Weights of a small transformer language model: 39.3M parameters.
Each number is 128 + 32 x the weight over its row's rms, rounded and kept within 0 to 255. Layers, rows and columns count from 0. Numbers have three digits each. The size before them is the row's rms in percent of the matrix's.

# down: layer 3 MLP down (transposed), 1152x576, rms 0.0245, rows 879-938, columns 144-215
# gate: layer 3 MLP gate, 1152x576, rms 0.0319, rows 880-939, columns 144-215
# up: layer 3 MLP up, 1152x576, rms 0.0309, rows 880-939, columns 144-215
down879 102:132155157138098132146115135118135096174185133133163103116097157167134129155126124070177140101126093094069136131115122130156151187161082091126078128190076202159051070080082156129172098089150117145099091135138156135096
gate880 100:112110110116136164173126166179167131103154042082136094134163099106073122145106138099101137182100110111097145124092131088128098107158119084105127110159179194141119086100110097098131130095146165131081142112135135142153
up880 103:146197159135191079157141153088131070128115070130139160165104123097105068109116151136144143114161139157091160098144109190080091117111147155058122108117143157158110141075109097121086179081175128163106127068122144118092
down880 095:104079144175165172108093163092136114111124139128131152137118104146141133136153126121171104112138083125066160158097129044090156160077145115118082154107132178156125083080073135129128146122106163154110185156133099164174
gate881 102:080169131182185142132106167161161161156162078136129137152101155125171144126103123116104173135086166116138103152105164088084156163101056074157094191181134115119167042079082143090150161219172099113122136116088107115129
up881 101:178133157150116147141146184153094139151151127126147054093115117123114096141116134165169104148101118148117159130096095141108121087143138138110100197124109156170142144098160131151155121166076104165109122109125070126133
down881 099:122155000218146136165120138157206065118158072140158135120122113123135088131085107147150115163115185096119139156137164110133168154100103132125127114144143147149113109118176150137172099082137159116055139133123107150100
gate882 107:092133059180101101153088203148150100174159139143114098095000187169078129084136092139196115121179140134110141106085164113124138162133151168095148126136155172135098129156193092161106197141120104155129206114119144138132
up882 105:096135085124140124205100173133119123153143181184164118154082159109072087039165080128120082115173126134118167110102145124117156154135095135174149107186178186149105157111159116105122140082116140129097205143100130080112
down882 095:170088197097142132154161094133127168105055089152174157155165091159177117181154137141089150138096106104063098088109141108127119089165142087128109156123146112107166149113066159163108100106159133099124101133125157142129
gate883 097:112168119139138085098077156134185104086087100151073071056122101105153145103092114127139127117148086139184137068083205141117150055113190112109120098145165142129027115099142080137124169099127145154087168113116106091135
up883 098:119177124147182150142095095140134153169080077133191163154138153059129109087195093086080084103167188133171163142134106140201067115171086116163103155071111149140107011162077175130129071090104073117145136070170168168153
down883 099:154096184133084132132084145151141166103140095153047139161106096167100083093105095131158126124097094180158111154130119152118104139149140110166191163120201161136123071162164102165142150112138133152156143146090123131103
gate884 097:069122155133182063105179144114196123107146101169138094153167150110161202113135161100094162144097098128110107130197154077143068124167167167082143092109065150152128133149134153131119123139104074074114070139148127144112
up884 099:183152128126118130153126105118176126102071117104145148097093151145141096047090192142152118075103173083167103139190154139111172142092100071103101132134149130120102138164142094130156107085153156173121173148095170146156
down884 098:128162125164165152116103105165162140083121200121197119113151100091118159109110086155077131121163133133092130153111122155095181101129091084112131069122170123105073087118138138076127152113161158128142151131098154091116
gate885 096:120092163133117133062089150165119093083113112147151139173086135113129154099168181132114135134101123191101163119200099160077090140128106154128081160110097193082147073198141124102134176115141164123107101123128108189080
up885 099:154124156090158142156099090120178150143094163080076119109163107117161143123116134121172184069132121094110156104124119118145144186110066169147064176154179150148105099076087135104133117107147127075097130099145086115087
down885 097:058145206037149140104126170133131050115128200097092133182129113143093116106082144096164055143119088107094066127200148150096149098122132153212119169181066068138144123126162153151092022085129085148092132119175082104097
gate886 093:102101149142099186108159138094061102080145150141116153168119115101079121111137130168082157088180049191131103111198124133152144055159137126100121186079043107174212176199107095150173134122148120106175129193184090142155
up886 092:132163093172101178118200182156144134101064141157123134121122076126142151107116143173087173136146112120114138133138099177217138144101170096096134091118129132115060126116113161093083129125157101112160093126071124130075
down886 092:126141118093135110111115128139102138156140078143140130173126126075065120111101116110114118116145140098181132188083176128113115140090154115125081127112140135143125154151106080113070072151130103142107173068103161102097
gate887 103:132141155136145142107180114101115097109155173052108132178116135103118117133084198121132177118125154115088127131158141076175107103102108087210140085112049084098146045142179153088145164160099142106137118110140111086097
up887 107:121112122149069125160128138139139139085098177132094112191139132146101158130130114154123127098108042137162126111116155111178102103195138119122160096093132129116145071078127092142136103144130167086125120137101114120159
down887 105:110129140185104148163154177215120115160107151140124134119104170114116160102113138110117133173176147147157142112131196125116133116077145140103165102085194127113083174068178088165166141136157127183108136122127111131171
gate888 098:128119124106161149157143146131105110160119079126115101128114102125188171158178103135159178179129164107163160166087147145143120155066086109139093132111115107139115112093090097104122102175158193138110113170134110167161
up888 098:082128140135142093094132152159179108086202162138157115175117168190104169137121117131093138137111093212087150133099108089175186084165099100136184169149120109121137139107147124139131105151110160117126126063111125107051
down888 099:169149160165169108129114155127138112103106080085158156201151130195134102139190118076101144221117142136111124146088175160132142184094138133124125113115100119106122115114177133085065171192156113131106069128138113136175
gate889 099:190105135159112125100113125103105043132122138136084098144129171126157066205117181116142134138160165124143133156063087177169180119111145107160114137098104178144124093177132165081060144183201134099149127071147130101143
up889 103:132103126091140101197169155076127125153170191119136162129141091145194134111130143113093147068176138140145104144106141161121123142169099203156109157108143169100140176138088073111130129140132113116145089087093167084124
down889 100:139111225063152127087101091125102143156113133151176139124172158220117169155169112088151148062097124128196069078133110118099147117081113138113101111089081115140154056109072160070165149175101104113071097133149136178149
gate890 101:164122159105148119068132112095162189093145129114127091121157131114099170143153118159146081174151123152093097149163110141079142137134161136101128161087116141109189158073087066118121065169166114120052147173126175152160
up890 098:124130179168112089117093163173119117114171165112141127138198147148067146127105162131140140141123103084176111134110149121148138125132126157136147121145124157082095157129162154111090133158079133089181102141135130108156
down890 100:183110105167065081159140089138130151149150167123112165144117050161134109090107060088152065168137078159113138112115100106089109117124104116066148095108134144122089079088185098123125137129110133118141090139163072071128
gate891 098:120092072098095121152074105160072085105131118124072116148113135125162167107081139081148105139132090195155126081132138162193122058103166187090122057087096109150163151115122164172144102118120119120137107160115146129137
up891 097:084152168107109148145117173130165092145133121159105134079154106123145128137108166151089125090180099151161102109096174084178131153065139105104095104116157120163077074098154112142122155142073118112157137141127145149113
down891 095:099112126096179155134129180119100121130103140132221140135122156134163153113139134167149130149111116138131138118105151124106124179148068080171123147127064101126084163131126150075130093086180112126151141165159094151163
gate892 096:147115100111101153156077096084175124159131087142115095143135109074119088163088161122114190108156110123169143131082084118126146146060168106118109162086129088157082158116149148137108146135102097127105099074129119127150
up892 098:112146136185141121082117190215127137099114085064159102097137131194158124136138147166124180134076104115165128178085137146090111089129116187098140144142138090102125077137176129167086153158139110152107133099132126137124
down892 098:166115147134155184109083115127126127136119122106128198121174137071137132146141093098152070114148124121159088128138115129166145168127157138170159151167167070174146098117061139146141133131147048200144097077158102089121
gate893 097:128107130163163176105120126122100066095144140133127089115113131178191130138162139165065179151125123157099159141114126158161135144122119080113120151119087083122162160118136141165112131181117123141096105093182101138093
up893 102:091123142133166159155126140145123077118092213154111179140148125167134095144124143161129129133134184119162170064117091154120122150107168154165121101155121151134165125097150176131095178040114125035157123150118125166114
down893 103:139122141095090129135161126137152180107121134212128147138135133095081208118101144123131180179189071108098083118109127108098128171167161166132124141100191133099112065122105128132167164117114143133096122121127143082122
gate894 105:096086136162171177068080140172156096140152103153093050099096117128132153137127123065127165127135170165116103111163168128133150127121134169160109132162107177143112088110106157084121152147157131150081028117124160113106
up894 102:167130122113112123170196111050143137170093135187172145154125170137166101071079120122124141095178054156130086110081092157079176111146145109154079118095162062118159133105155123105071085190154123119066121118124083131089
down894 097:142163090244120131185135119133110138124105136178068198100125103154124167113124082190111095175124141113122162114164149127115135134121130115131164098107116149122168192105117100129143102116139151148151168136125137175136
gate895 110:123114113170104139113107209097088116109163109102096138075137120100125122113114157156162106158079162141120177153142136169142108055169128103157060123187115146131081093090126107153094109118162123150134102155183135149117
up895 106:120146132144127148086089179153097063143139107097095149143147129108170156141127137107103111088104182130143166115109152141058147132124157169120143133150000125108065124116152139104105140169143044077114105114140102105113
down895 106:116177170154100112135141103094095172155162130157134102129088168137119109134141120142127102144130093168141147143160146116112115130153124130126174168124137140055108118181120124107127096148145152177126120104101124147155
gate896 096:160112081158101111097144140195152080209104079114127044126099141122130139095102142135134131160074113128081120130191098115096173182149120147133095140175095104065152142098070175101170130177126148082067141136113122123155
up896 095:160123043165108125148148145135112087162166068077099064099081097097083113093128127171163060138095132136094134167170122136108100188146102104185108091201150130130110187104085147161127114161104089137133095096077096126198
down896 096:137133104088137094075142172053129106189137107126115076173104127113123115135127158125081134097157120110157079183118104122175117147132135122161101101147148113153117166147068152137191163149097105117074167078099121125115
gate897 109:130158101119115164138100143118187152135110170079121059120085153117088137112109110068106156154159102111133125151168128154161131146151097172118095165112066171120128100076086137112088149186107085159108121120088107121083
up897 102:132113119111152139147153137095108091119079176075196115143139128120147149095078107160121110114111092114127090108145157118111096146138124133106149133156096122099139162125120174152153125118105181121185099120184123176190
down897 104:133170093130186143136143161123156124092103100161145197174200166115147144145160087210118159116145057106101097063147128068095112151136138099171169081099142140118142103167129052126112169160097113132170134120107140128132
gate898 098:105136184102135115149088124156134184139164110147145106118119099119157106122130119180081121097119169179118104119101159063178122127127098119166144185136128130161120084090146100103183103124116108117158136107082115126098
up898 097:155170078158090108125129112138116125119111164114113092122051093115161095167103168090149131149101146164113125170161089133129135153154071086199153156092109064136135107175133152111167183150116153126168093085190114090131
down898 095:115110088147084109150125105146096077114143152117142083164092141183112154112139138124104144156143129118116131167135077101141092132090096124116155157113113084091072092172116152135174157145103161106188074103152095064155
gate899 099:077106150119194045093118146113093063106162146112194110146139145122084134158116141135124155193172134046123076141170148149130149081074165141147175112114087067144127114073134152112199139114152086124169089135127135139109
up899 102:142091126097095118146143075122097110072135192109114139125156100152184099108179144108142163178127060168130118128121113178079106152177080118106162148090108197139140143185109145138108074186123099105108130154093139168137
down899 103:101145157149125130108141129148120137138122139125177152107142100124121215090125171111128151131146132120189120139142142113127139140102122030112097094131178095047110122095172079106105129188081156150152151117076134176180
gate900 099:153118112128099160179180205133101067175091122066116131153139169118135104136121144148104106121111139112072184113102141140112188139100177109133084135114155151135180174113122098110114060165092114142134197116139057191184
up900 099:136122113139147152129156191112072068094175152134078129120125169173114065114114149154112136092142141094145115090069112132171081172110133095175178157125099156092186151198145061074106111166086123121172156166152131159167
down900 102:143147086118146130065108166107164125134109101182093127133151125138173120152103120190149101137176127123093109168082117114150145095103140133167136080131162150086118144135170141086111082169136099106100156176138135128154
gate901 099:115107114139173115172153135150164174121121142101058116110112154137131129061102167110108107141108128146107099167062110142115108072167140130130129157134131138130120162115047083163118072150164158075176097107160195131112
up901 098:188138140132117148136137082122128150164152127108127110157100156129118113093155147149129095114090077080073140177151145102148113169117133101141176127072152113126082166062101121112106152128110090081132100121089094146128
down901 100:172131134022098137099063152084069161107174061158169125138143123148135150102153158170084144125126165125142167068171096138144158128146149088080177122142068154112091119120159138162139163115187096067091053086099144118160
gate902 106:098086114108182104155121107091102154118096152137121091080074102144106154084143123091149093163141099178124071122136158084198124116121127156132131107107121190142127095123086125214167115087142115090149100121139088131105
up902 108:059187116138142116119117123192159129149123125098084090132121127130140155172154101140140170129117094113122154126164089148118121100200117135062124148141160080122128117138126186104137133151186144155066098115135055150090
down902 112:079179128174177108092111125092129169165098120118132149124149126132089103161153119140130097141148115137094063114090135096112145102186085138090084158121144122150101133149129099124128117088156125135120112132135154132109
gate903 099:140101096100124136141118144166135159159133128110089088103108123087147185101064087098198120141141144105103165184064152131139185053159174139132162138101196105112160124124123145099102129085186110128174098113149163159115
up903 101:156085133102125115186102124074131101135099137080176171109153096193177172139117156144133104073197113151119066141079193115139142097075147086118111169139177071124186112187130131090138147155107132129162142132221111134127
down903 101:141137076095137182106125176083169151074105107124159090115127093118179165149126161103119082083084152133106124151078190097136188084120152116161139121124123137091115117105133104102127137148110130065112117162176139135160
gate904 104:106130124129113083142119165160106054103083100094133121090105112118084112076149135083137107146090147092131180114137139124186072110092113083151135192109141128162144116134080122137149145167117131095125173155100145126080
up904 104:069112132130121135110098166119108117082225149147085109141112093139145190131149128151168162150095147174135135174171108142165069104152155178076150127164067126062106097103130143155099142137093146137099093127082113136120
down904 104:149100129145098101105063081135157138134157141074169119078109075108105119129155187116092129132076197108086102143141191117121102107157165132126071167158070128161078124187115101022132093132080101185045124154143125114135
gate905 100:227184144113121153091121113160102193144150124110125057125111101050123145147098122100134104158158144186108057171147107080145148108126085078116075130149099125131103123074146119112138093035127118138138136108189157129133
up905 100:133125152121189142064099106103144146174130136056154117120089101135108134163152149148141151094114188155143101148169106163109170145070139140104111095152095152156086112118120113168174145150126088127125107154135170149123
down905 099:108089135108132135115146158107091124101080115114102161182120149112119132127102122187101133079094088120183132074138107123099068131049138126123119099077146077132152142172074073213179153104118144077115143162056122110143
gate906 096:120131137112110207108151149130134150174110119154160109136087139100084114157095086120132147147094212140168155073148124140122122114117168154184076172138180169136139147068114103089155041142173093116086131142114084134115
up906 095:103128097122148121129087112085120106131093093124079090114120105143118152085135137072132143082154114113161128111101152131104142145141092127083167093132150073148094099131147125181123159151193153141108112118154149114101
down906 094:103150094144175096057086116208139145116079112182183115175142145107112096129123084060095123134215114092108101093109142155086129041139136118120065138131087133108158155140111146120120096118155151098101162165088134076079
gate907 102:144131149087136114131158087092159089159090147189156168091137155135105106088141113127090080194099172102124129089137115121108129134076152182132172103104168124149156045141182153125079144081141101102118166157128141184100
up907 103:207137135167159129109092113086107158199114177111103080176126124156115132163123108164156130107122112132173114153152141060148153122106175067148119174107088078197108064086086134103156124166155088122154140128155075120143
down907 105:113148113086152089187100158111185116158127121187145168135045091140124130052179126131159096158206178136190130111171180155090168125075088150076159140138155110086104118171172103134113131123131174167190114175148067071109
gate908 103:135053141087159125125109156075118065135105163128103128104131130096169178115121084092175222091177131141126132114111092157137138136090116093148132179193146135154094175134072067061095156194099131113138131108157095125106
up908 105:141122104091109166136122189059159132104113140164089098127098105149136078171183144166103170172120108182102120126129078122081137182136086142116147154156098141113108101154161133081116118128135131128152083156174159146078
down908 109:183067130053134107145126096077093172147097130141171127090132143135122090098094084156171155099152082103120139130104146196142125110114104146086130079101102167130133135120116043111047169155139088140164109133142100120117
gate909 099:110097080078099176113138161110087140163129099170074090153134105121208146134137094156119169118106130109146095166139102152142104108097129079171134173139158088119112115165125135133125179137109115137121134111196152127114
up909 096:108129131142119136142178107151121102090168113104092146097111098122144121131148109105126161131098094151151072126128124175136143127121080101119133092146124151159099113134104125121085115129125139106188156130128072090155
down909 098:112085088146135169139125119156088103205173165127173129112078162118091135098118112083146182168101099151185164117159089109113122163152187133130184093159151130120156130148191135107167101073115162176124073118158153159123
gate910 105:135180153120113118132117090118124116102186108101150146146075116126127175129085115165137158170094151137057175083152075193101177112118153155174115164138086187171112116093140138129120121142158101135137146112135158142094
up910 103:100164128108069116088098116131157095107213125119083110099120068144163183117178122130068146084112116162093103141145119113162150079119113148150135121139138110130126143097109200121127073131146139108129127122130150191046
down910 101:118120148117037136134094067119150141102182142108069139110134101147142185122159182121136103118131150108141098187147119091137106128108126076134048142173132087138121137160168170169143118087141123052131134128143083137129
gate911 094:070181143151149162098116143108117138143132165113066115113133130206161120107138158147070121070130184086108118141073152185071151150078136110112176070132151122172143088121104098158101125122116138201157106183088090140145
up911 094:202127085135099139108130153126121090142175159136127094147118130160168126113124115128137095097063182139117143107137033166130127137106117103122109099159106158129120158178166158164105116088122161145156130161106142148067
down911 094:174140098126091195117106142157054160125125179113112092099040127121141150091145172132167066134135096112118117169121128120158122154157187125044129165062106144127136136156145171138117182158139151066156085133127088152118
gate912 093:085155132114133116130116146136170162200127091107132070103137114122145129152136134083142208145113141089132138118207155080209106161146130129127122139104125132164081119111153113157141136125104132141179133123080081151141
up912 096:105122146173153142169071123129128116090081168136053153131129169129122192132185079145130098153108134123132144124067106148119153081156160126144105191221113183145183128154058197063101147092143097112110140131113134089153
down912 098:093096171219175157102093110093124153135178123092141108121128149088190134114080111145159117128138121107150124086232173135140032152131124123095117138128116170181092142168102135073144094123127105155169117085085153212138
gate913 092:151098139112118192087141130126139126184118113130118125107141134160141129103142069114223103180135110109150074187165154112128181169155105145193074149177150151146140107142124115176126128139124137137091107106149114152152
up913 092:075102136108122070166164135079122147112094148113159119085133137138146105115151154096162154091105120146122188183110139134127079139136119126056147126093179063084119138131123152103133164108156160140147150138092134132154
down913 097:105145138156084127131123156126140138136066131094066078197145121112119138048100136110149161165085113069171148155110120131161115134144093150073089182177172143136167164128117083118138111135210111121162090098162156223166
gate914 101:141109153151114077112113116130160012095108103137119092147109144142102132128139173138101174130095135073116155110054130133108171110120123112104105086122084092111139163134130156104140139143179096159135139131167126103153
up914 101:102071121085135173116118081147150144125154159174121088152129144153091134097159133165170172123132102154122086142077091193105089136130118114173081081110133055128156144138133101141088132085099195100148157072121123089156
down914 103:142100126173141128111127122139145170162101157100111145143059155166147117149108132186103188133103131112127122102182122150059141128119071111159139152128173163097174178144160133153133087114107139103117086171161128086119
gate915 109:141099081150107116165239168160131123124044075075103123124120127090080133066050152128158151092161170152141162127121117188099118082133142069074086095147243108071157137175111115064134126151103121152101110131180134107137
up915 107:088131144157109080136139167149147117082119165149178062096116152144141132119148147141077082129099113099101144115139106126160156164131137189134165162128139137110187091143103071095173077129111139110158156156172133107135
down915 110:130135122151085150083097105159108079134132125125097157095155179096064099087119158116157091093179086064202139123039111137139128100086048033096071091127166106139109140157152178126125125176121135140134085121104125074132
gate916 102:112119123140073083105127127164104127144129093106122070125155118069110138074118105160126128145123124116146135114170157105131090124136161108156162136066125142115130133085116156107147110137117118083142188089098148092101
up916 101:155132120120141146097093152111153121118176134121107150171106140136151092156118160163103145120177117118113122180116135087100096138090092117186138066132059176128106099141186119163117171112105122129128120160131120159104
down916 104:195164161168134140136148066136144134126089117110151086103058118124125135126102157118109081119133121122148153135152128155112138153096150138131184159172104124126141179124169170182091100155130150149106157173154155141137
gate917 099:102160148139107128131143141192178162133084163068133123153120114160086135136128175096110208142155119126121087124103166086132153092113123115101150159119113143124098061147108208054176179145114095089135135201107162131136
up917 098:086134134128146138121108122130166199116116163096199108143136066178074121151138132166114088059097109114171147112134118029107176119127159111120135132130126160165110075125147179122156120140096092174145172147134112185144
down917 099:125160187126149113093115122130125123110112134130110129121132065141157115114107114089160082117123103112096159149134134138133164191122150128156138131187117150112165089104108104118123073103112151173129158137141109178091
gate918 102:092123079145145096103120150103122175099155123150120125146149129120171115171157142164073117161112155130165169093106168136141102113121106142162112070105129131138140099166099147062112113127108123120169165127107122130201
up918 103:151102160143106182116095127137147073108147106094162145172120156088112174103142130172096095132116167114130100141133121121145103083105134064084121156130109108109173114134078127076113106185133153188106091149149113136151
down918 101:143131044123143159121102122135125080118132176150080153106089164076099166131127106135135146092083143106102127151118088124072123173132121114170131130120089142046142146171148103158106106154133165186111141077153140125110
gate919 099:115087135145122164082128119136101142168167097082099153200112139117177172140120135139159188118084180129137166145158093119182068172068202175115150122135137102154187122081126146165142104137168093131124108090139120134117
up919 099:115156111121138147161091129083109186185156128110067094131148127087102162168160084127140138131100166134135090161176108076104090146117099134145086110135152111074082106158107133165148122166128092164108137143098129110098
down919 100:151125131145117101132105120149118134109088113121162108101112098213141047052086123203112182098186084164053124104115164127130137179090128097103124182159134071188126152135143102130187142115137133074098121138119086108140
gate920 104:112142112134122126140161149123129129180177142080109140085133139088103132139065166102170109165150175107127105165206078081088138120136108139121089159150089173086084094126155168097166139132090057142082143072088139078123
up920 105:087154099102140137133176135051156148117166138118134186102159073108082129102167156164088104135170099147094135145092090181125169071096115132123181100123134152142140127199068157059127138129115147120168115100178170131101
down920 107:139095126157109096152130132069091187111109182092131158111149101121142189113115150101122151132139045130165134144108090166081109088175136143143120116147113137192128113150125115134059133098131132073119137151095116249154
gate921 097:130142120178058178131127093113120186112158102143110097105161103118113158159143134091113131129079090147109118096111123039171171136196092129091189104126111140166161172184074098196145130061140119090144124183123137124197
up921 100:099080122163156122142148161110131101078120140131115155124160141115120152138168128108120176118168091133085155074100147112102128148115077135050128107160171108155196120159142134131157133137148108201093122139132168089103
down921 099:141122164177091147098134130123121138112106141110120120133135110143156137097077167081106093107109112138090131095132143066171145126162152156101098164153165092159115143113076084129116116174155110121096122130092087114142
gate922 106:149104145142112137184110111160098117153112084136141124126098201100119126168079133119140132116126092073106129145125141094164092200116099153174096168086135118180170107117055169129150106137170067108122127070171163105155
up922 099:100136165126135132160091151147104096145101078180138109137119127081165112148132110078122099124104119126173113110141130098103115129164135128179114129135107172157148171067148193092132053118157062101195144076135140106065
down922 099:105135167064111158123077143103122129159110126163123145120077151153151136153137123046110142116074141154095145143128122091134132150140115162198120131067131121185171122076137154101116089119143082122169172069180160137084
gate923 100:084080145104105155127107168098133147134145125161128163124166168124166103182105116133173120176082128131167129140200093194184111113109166157114147137143119123142094103189073101189089115143139091105184119173155118177155
up923 098:146136128094145165121102097178116134168141047154134111165086151167123152076175126118132095160158119134125100131138125110089140105160089119122120126171121056108116159103148154108195115163143132130086157158124135104111
down923 097:112066170160107151172125061157116195098105095136170204211145157156117160097131133140146114208156161146124113069103136192177124175133145144137174133173140049118103145093165108128110122160165117069163153141077100055120
gate924 099:059126143155136090148139096132107161126106097058163111153097126135140098106105122172160111102088105124142123147094110096109097151132096140128145210069155146140119105125073147139093079076076125140139214183177183152106
up924 101:092098102079089138113108137119088098134142136155115092105103146121092115122181159108178156123183116135155102110135130109144100088124162118088138079118121078090101099148152171086174165153110088100119122121175039162136
down924 102:172153125076058155109079162089122093156121151094055133071132167102113158130144110123132112105134113202120134117089123135170141071128143124091128142095132123176108076089116112069122150172126121130109107135094126178151
gate925 104:118083104171128100161153175137171053106135154162146146133114081158145145181081151125071124093121108129127171165162173113167165113160162148126188100093063111114148113130095160099122139153098138147081156137148121087092
up925 104:124130123087099149107099098126162163136039189127155111103122156147115102127122102035078134112101117076112140091080094080115108082167128158179129185121097193236199118133099158132180112096128159126099093152067106107183
down925 106:137157125149149111109111133177124164115116119123067092099115103143222095149155148093116170168151085055115140121127126122133147158148149161139177129121094135116151196136121113107106152146134132083124160183146178144171
gate926 104:108100129134130107226116108150102188145143144110106121069073105109133126129110092113159082116118088103127183100185188069192117136193160097134100145114148137118127071130105165148089070118127147130108098149147116121166
up926 105:160178170129089130076149140126067136176191141177109198122122107110082093154108107163144129152085144141086126124132090152132164120048087199112140169073092103166099157118157131126116114138096109135159118094135099066115
down926 106:127127140139118120183108153154084121149148180143201189102169150086195130094143109182135104108115090126107112137118094085153143097153124189107151175129122161231092147100101160105130183149134140143116158138103073170098
gate927 105:104144136098119160119145161144128088152117076103162080151126078204126170122096132152142172140114155079098171118112125089163168036066160117117126093090089136117108127071192150124151122141198093105119099098121109133141
up927 107:110099125094140178141121153142098145077150172074084132102091095159119164145141164110139205167167175135114126117145160120154092112145129107089155115105148119129128094138142141165075138127113181203038085139146095156130
down927 106:109185175122088127163163127077136157192118178144094171138191128095179147141139098062128119165113141156133147093142139139146121137118126122142186188094151140099128141209222099147087130135146158130186096178124118121169
gate928 095:039121143161156104129107104109176133077164130110151143159102137129175131080160114175151216131083139170173135158184128145158115179109131114135156168218121111140018123194073161145087126132153149120150145165155117146109
up928 094:162215130080084146106073116194141132110121129152099140075124159116088140084142148133175072173140137126076104139122119128144121127106131147109107136147094088156112130105112119149173080114141143137096086134111058103152
down928 094:069163104104114089164112111121194117105134084099134141119185161125138121140112148184152137124167158077070149171076121156116115162088100134171127140182094092056125101124144139114117129179156119102088109106110140132161
gate929 095:162043159098079125127078161109100174155167118146171126119140119148156110179175136065130089168127139102133105115164084158115080160157152123087134125144123152154126123137112102113139141138164138120136136176119231091175
up929 095:138112137153120070115114095127138194189126165152091139163150107154144122125111102114078161110159138165150164128145146125125157093182129115130119151119059098141163054143121151098094152131116124147124130126133116158143
down929 098:077169120140122148112142128052177107161149073122138077145116100085157127169149188079122106089083119120063173098135081100113124085114127166191101100140102108167165134128187207115188134131100143114143130140140085118150
gate930 112:103100101135100146128151169104127070090063131102141102090098152122173133090104138124163144093175122146157127124072189130121111099175164170114128085153118072069113095196177077140133140140094110125105142143187188133125
up930 110:102128093116114081158142110115169110185027101119144143099148128094116102064118122107129169157161155138131160124143137143118158142138117126138124071177118164120050102134128095167191133144118126076098166135133171128116
down930 098:131134219088115104114105122145102150133163153117116132187147136137130104146181139158137111103088162128084110123196132111121117141098075133141166136085127148154120095060077115140174129146122112162168089091083112106126
gate931 098:103105190150155128098158130138089148103084163160168127128108105170110172136107115131093137125140095110077157168102146093098095112125106129110120186152131159129108123119109088109129115118152088147105140131190144116156
up931 099:052093118105195085119129115149147114136121188121085127135140119142142175083145104097155093144155162117175135108175090051130176144132100177087183107134139189104147141109178066087146130104133121110108120166097149154168
down931 101:117073112098119119078135139090023150147035132110151115131168150144167216131117152133205128146093084119045140118126094136149117148148106084089157103202129130134096103122135130073100090105126166134128161149086114104155
gate932 095:112099142139106145136062113094129148121156127143073117133138179110151079144178183075131111166153148160134094172120140148131080124124106213123101122143166173114090101149115115133080116149124138147135128093073160120123
up932 098:135096088118165163171148129118129122164108079184097124127176181139100121159085142142127114101104117112158139091185170103130126115198100135145088026172148109128103109106140145119158157111100103138106114107105130128152
down932 099:139144133040066111130125151108146127097156201075220113118102127161119146100094146177104119148129111122120171110094134109118115148107130170148145173181137131092116154088201167141125104132166126109147087095160075134129
gate933 104:154169109121152116125145160178125154134118184133172149138089121106156086111110144167131124123145184133056095090156107093123144135137067058121098150121087167127123069117106163096124101130147094107114125104117078162159
up933 105:137090076185114090183133141156103125163086148181112095138095067109134117102119131133140143137073049176087082079123099080118120114101181034071166156171131057154154159107126138091127131146097063157132121134108163107129
down933 104:140129162062111080117142128119154120112173087156101106106169144156143096138169161081135199169069122166081142130145143097122087149119162190102047160172074160124128109138136054137144170100116119068141076134102145129105
gate934 101:170157144088116121148187087197121153118096126102125152109129110148151157101137181154137153125129182101152159157096159161085193106147140078106144104152184054127140105164120177088143130138167137132092096081145152157104
up934 100:077115107154076133117092079167122145089144083136123092136100126140129086116123117135114112117121132105175082133162173134085101165137160120113074033145085157175126132125123113125157094113186082106111153203122150152131
down934 099:092081101116135128139134094095119122161159102143163150145122157103108143051099146170127155123139156137106151138163156094070210181093177132091125120151120106078139169113134113182134124139153111107095166138084093105146
gate935 104:110105141125158108176092087143145137114100141111129132072187110099132124189153133147102118084074141130121156119122148137146148048127157141109136136086164158157157110114161184111164168119165144158159144097121106092115
up935 105:149090156123089158154170162109121072120170085123187154134118111178096144147108114100142172125114202162107180168178173193182143122103121084205112108154113139120087130156130164151109145101135180143126147115106136147099
down935 110:134079180074163129155108120101114139160192083098138101153116148095126150142139123114071106194155147121092160094121123112167138101106149116164172124112120052122064186165158138168097152072186165130173128128094136099077
gate936 106:190148123099147159196089102125101096105137121112160163135124104124149180151142163086152047105070181115081130143127121143116130117145146139106158093126121121147143106087098121084101111131099103092139141106171073218158
up936 106:125187107127178106216125119125208124111222164143111161154101118152204193123168149104118141146143166061112114104142184079077157155068057142117111130158161166133119101068081142135076112134163142076118112117100104203148
down936 110:064170145098100167124152127147103088110159164050114123035141130121128190181109139186124116128113192129071156116109168144128124097146077121092147140135119161122125110143138118091136118167054149170097110134120138146159
gate937 102:079085132172087121145111196167118096121108111032087170102127105159119087081094082161108100118120133114134160163063135147177162112105115119143143137141144150108172121101127118132088108064119124172128100122131143154116
up937 104:105149178159163133172192119054126105111148162169100169114129127117156112148120162166097158119141078168121076153186137106069169150140134191107116086115083118137173100171154186122136131175085109074105121110098126125140
down937 103:146188194142169149185155180137123123144138134158128067126083132109093139184140153149109130125133152158119147070114126151122189092126121143140101116149141094161104086102109149146131098135139124109182106052151095145163
gate938 095:060083098134156135195138145163108092124093093080131104161119101131152120149143102177126141104148097159093143098119153127170093124129083114086064113188197090175159162148102168110121124100149099161120143181165085138127
up938 096:099164125092123111129139161072140190123098136138093110150117090129194084103148115132131066114094137148147193103137125095192180112154115088130146108123117149158075152098140112111086143130106099135186157208096128181160
down938 099:093127153101141102166119164145112103127099199099102123120148139083108113097108110139143099078143109106129180120143188157143062090131146152182153103114134138113090116109186076141141154136132157129119144127061177093117
gate939 096:171124140128142118128159139142122185071129121098126132132152137095089138111101127073160137163126161150138169119097156141087130128110153141207086110104127152113146100117101128127139170131130113132158164112111124143114
up939 101:130085140128149179118200145107117123110129158110103134179142130112071153060069097134106068091128204160119133075103075173114166123240145169104123120087116147156152070126132078123109066121109116100130139152153133111130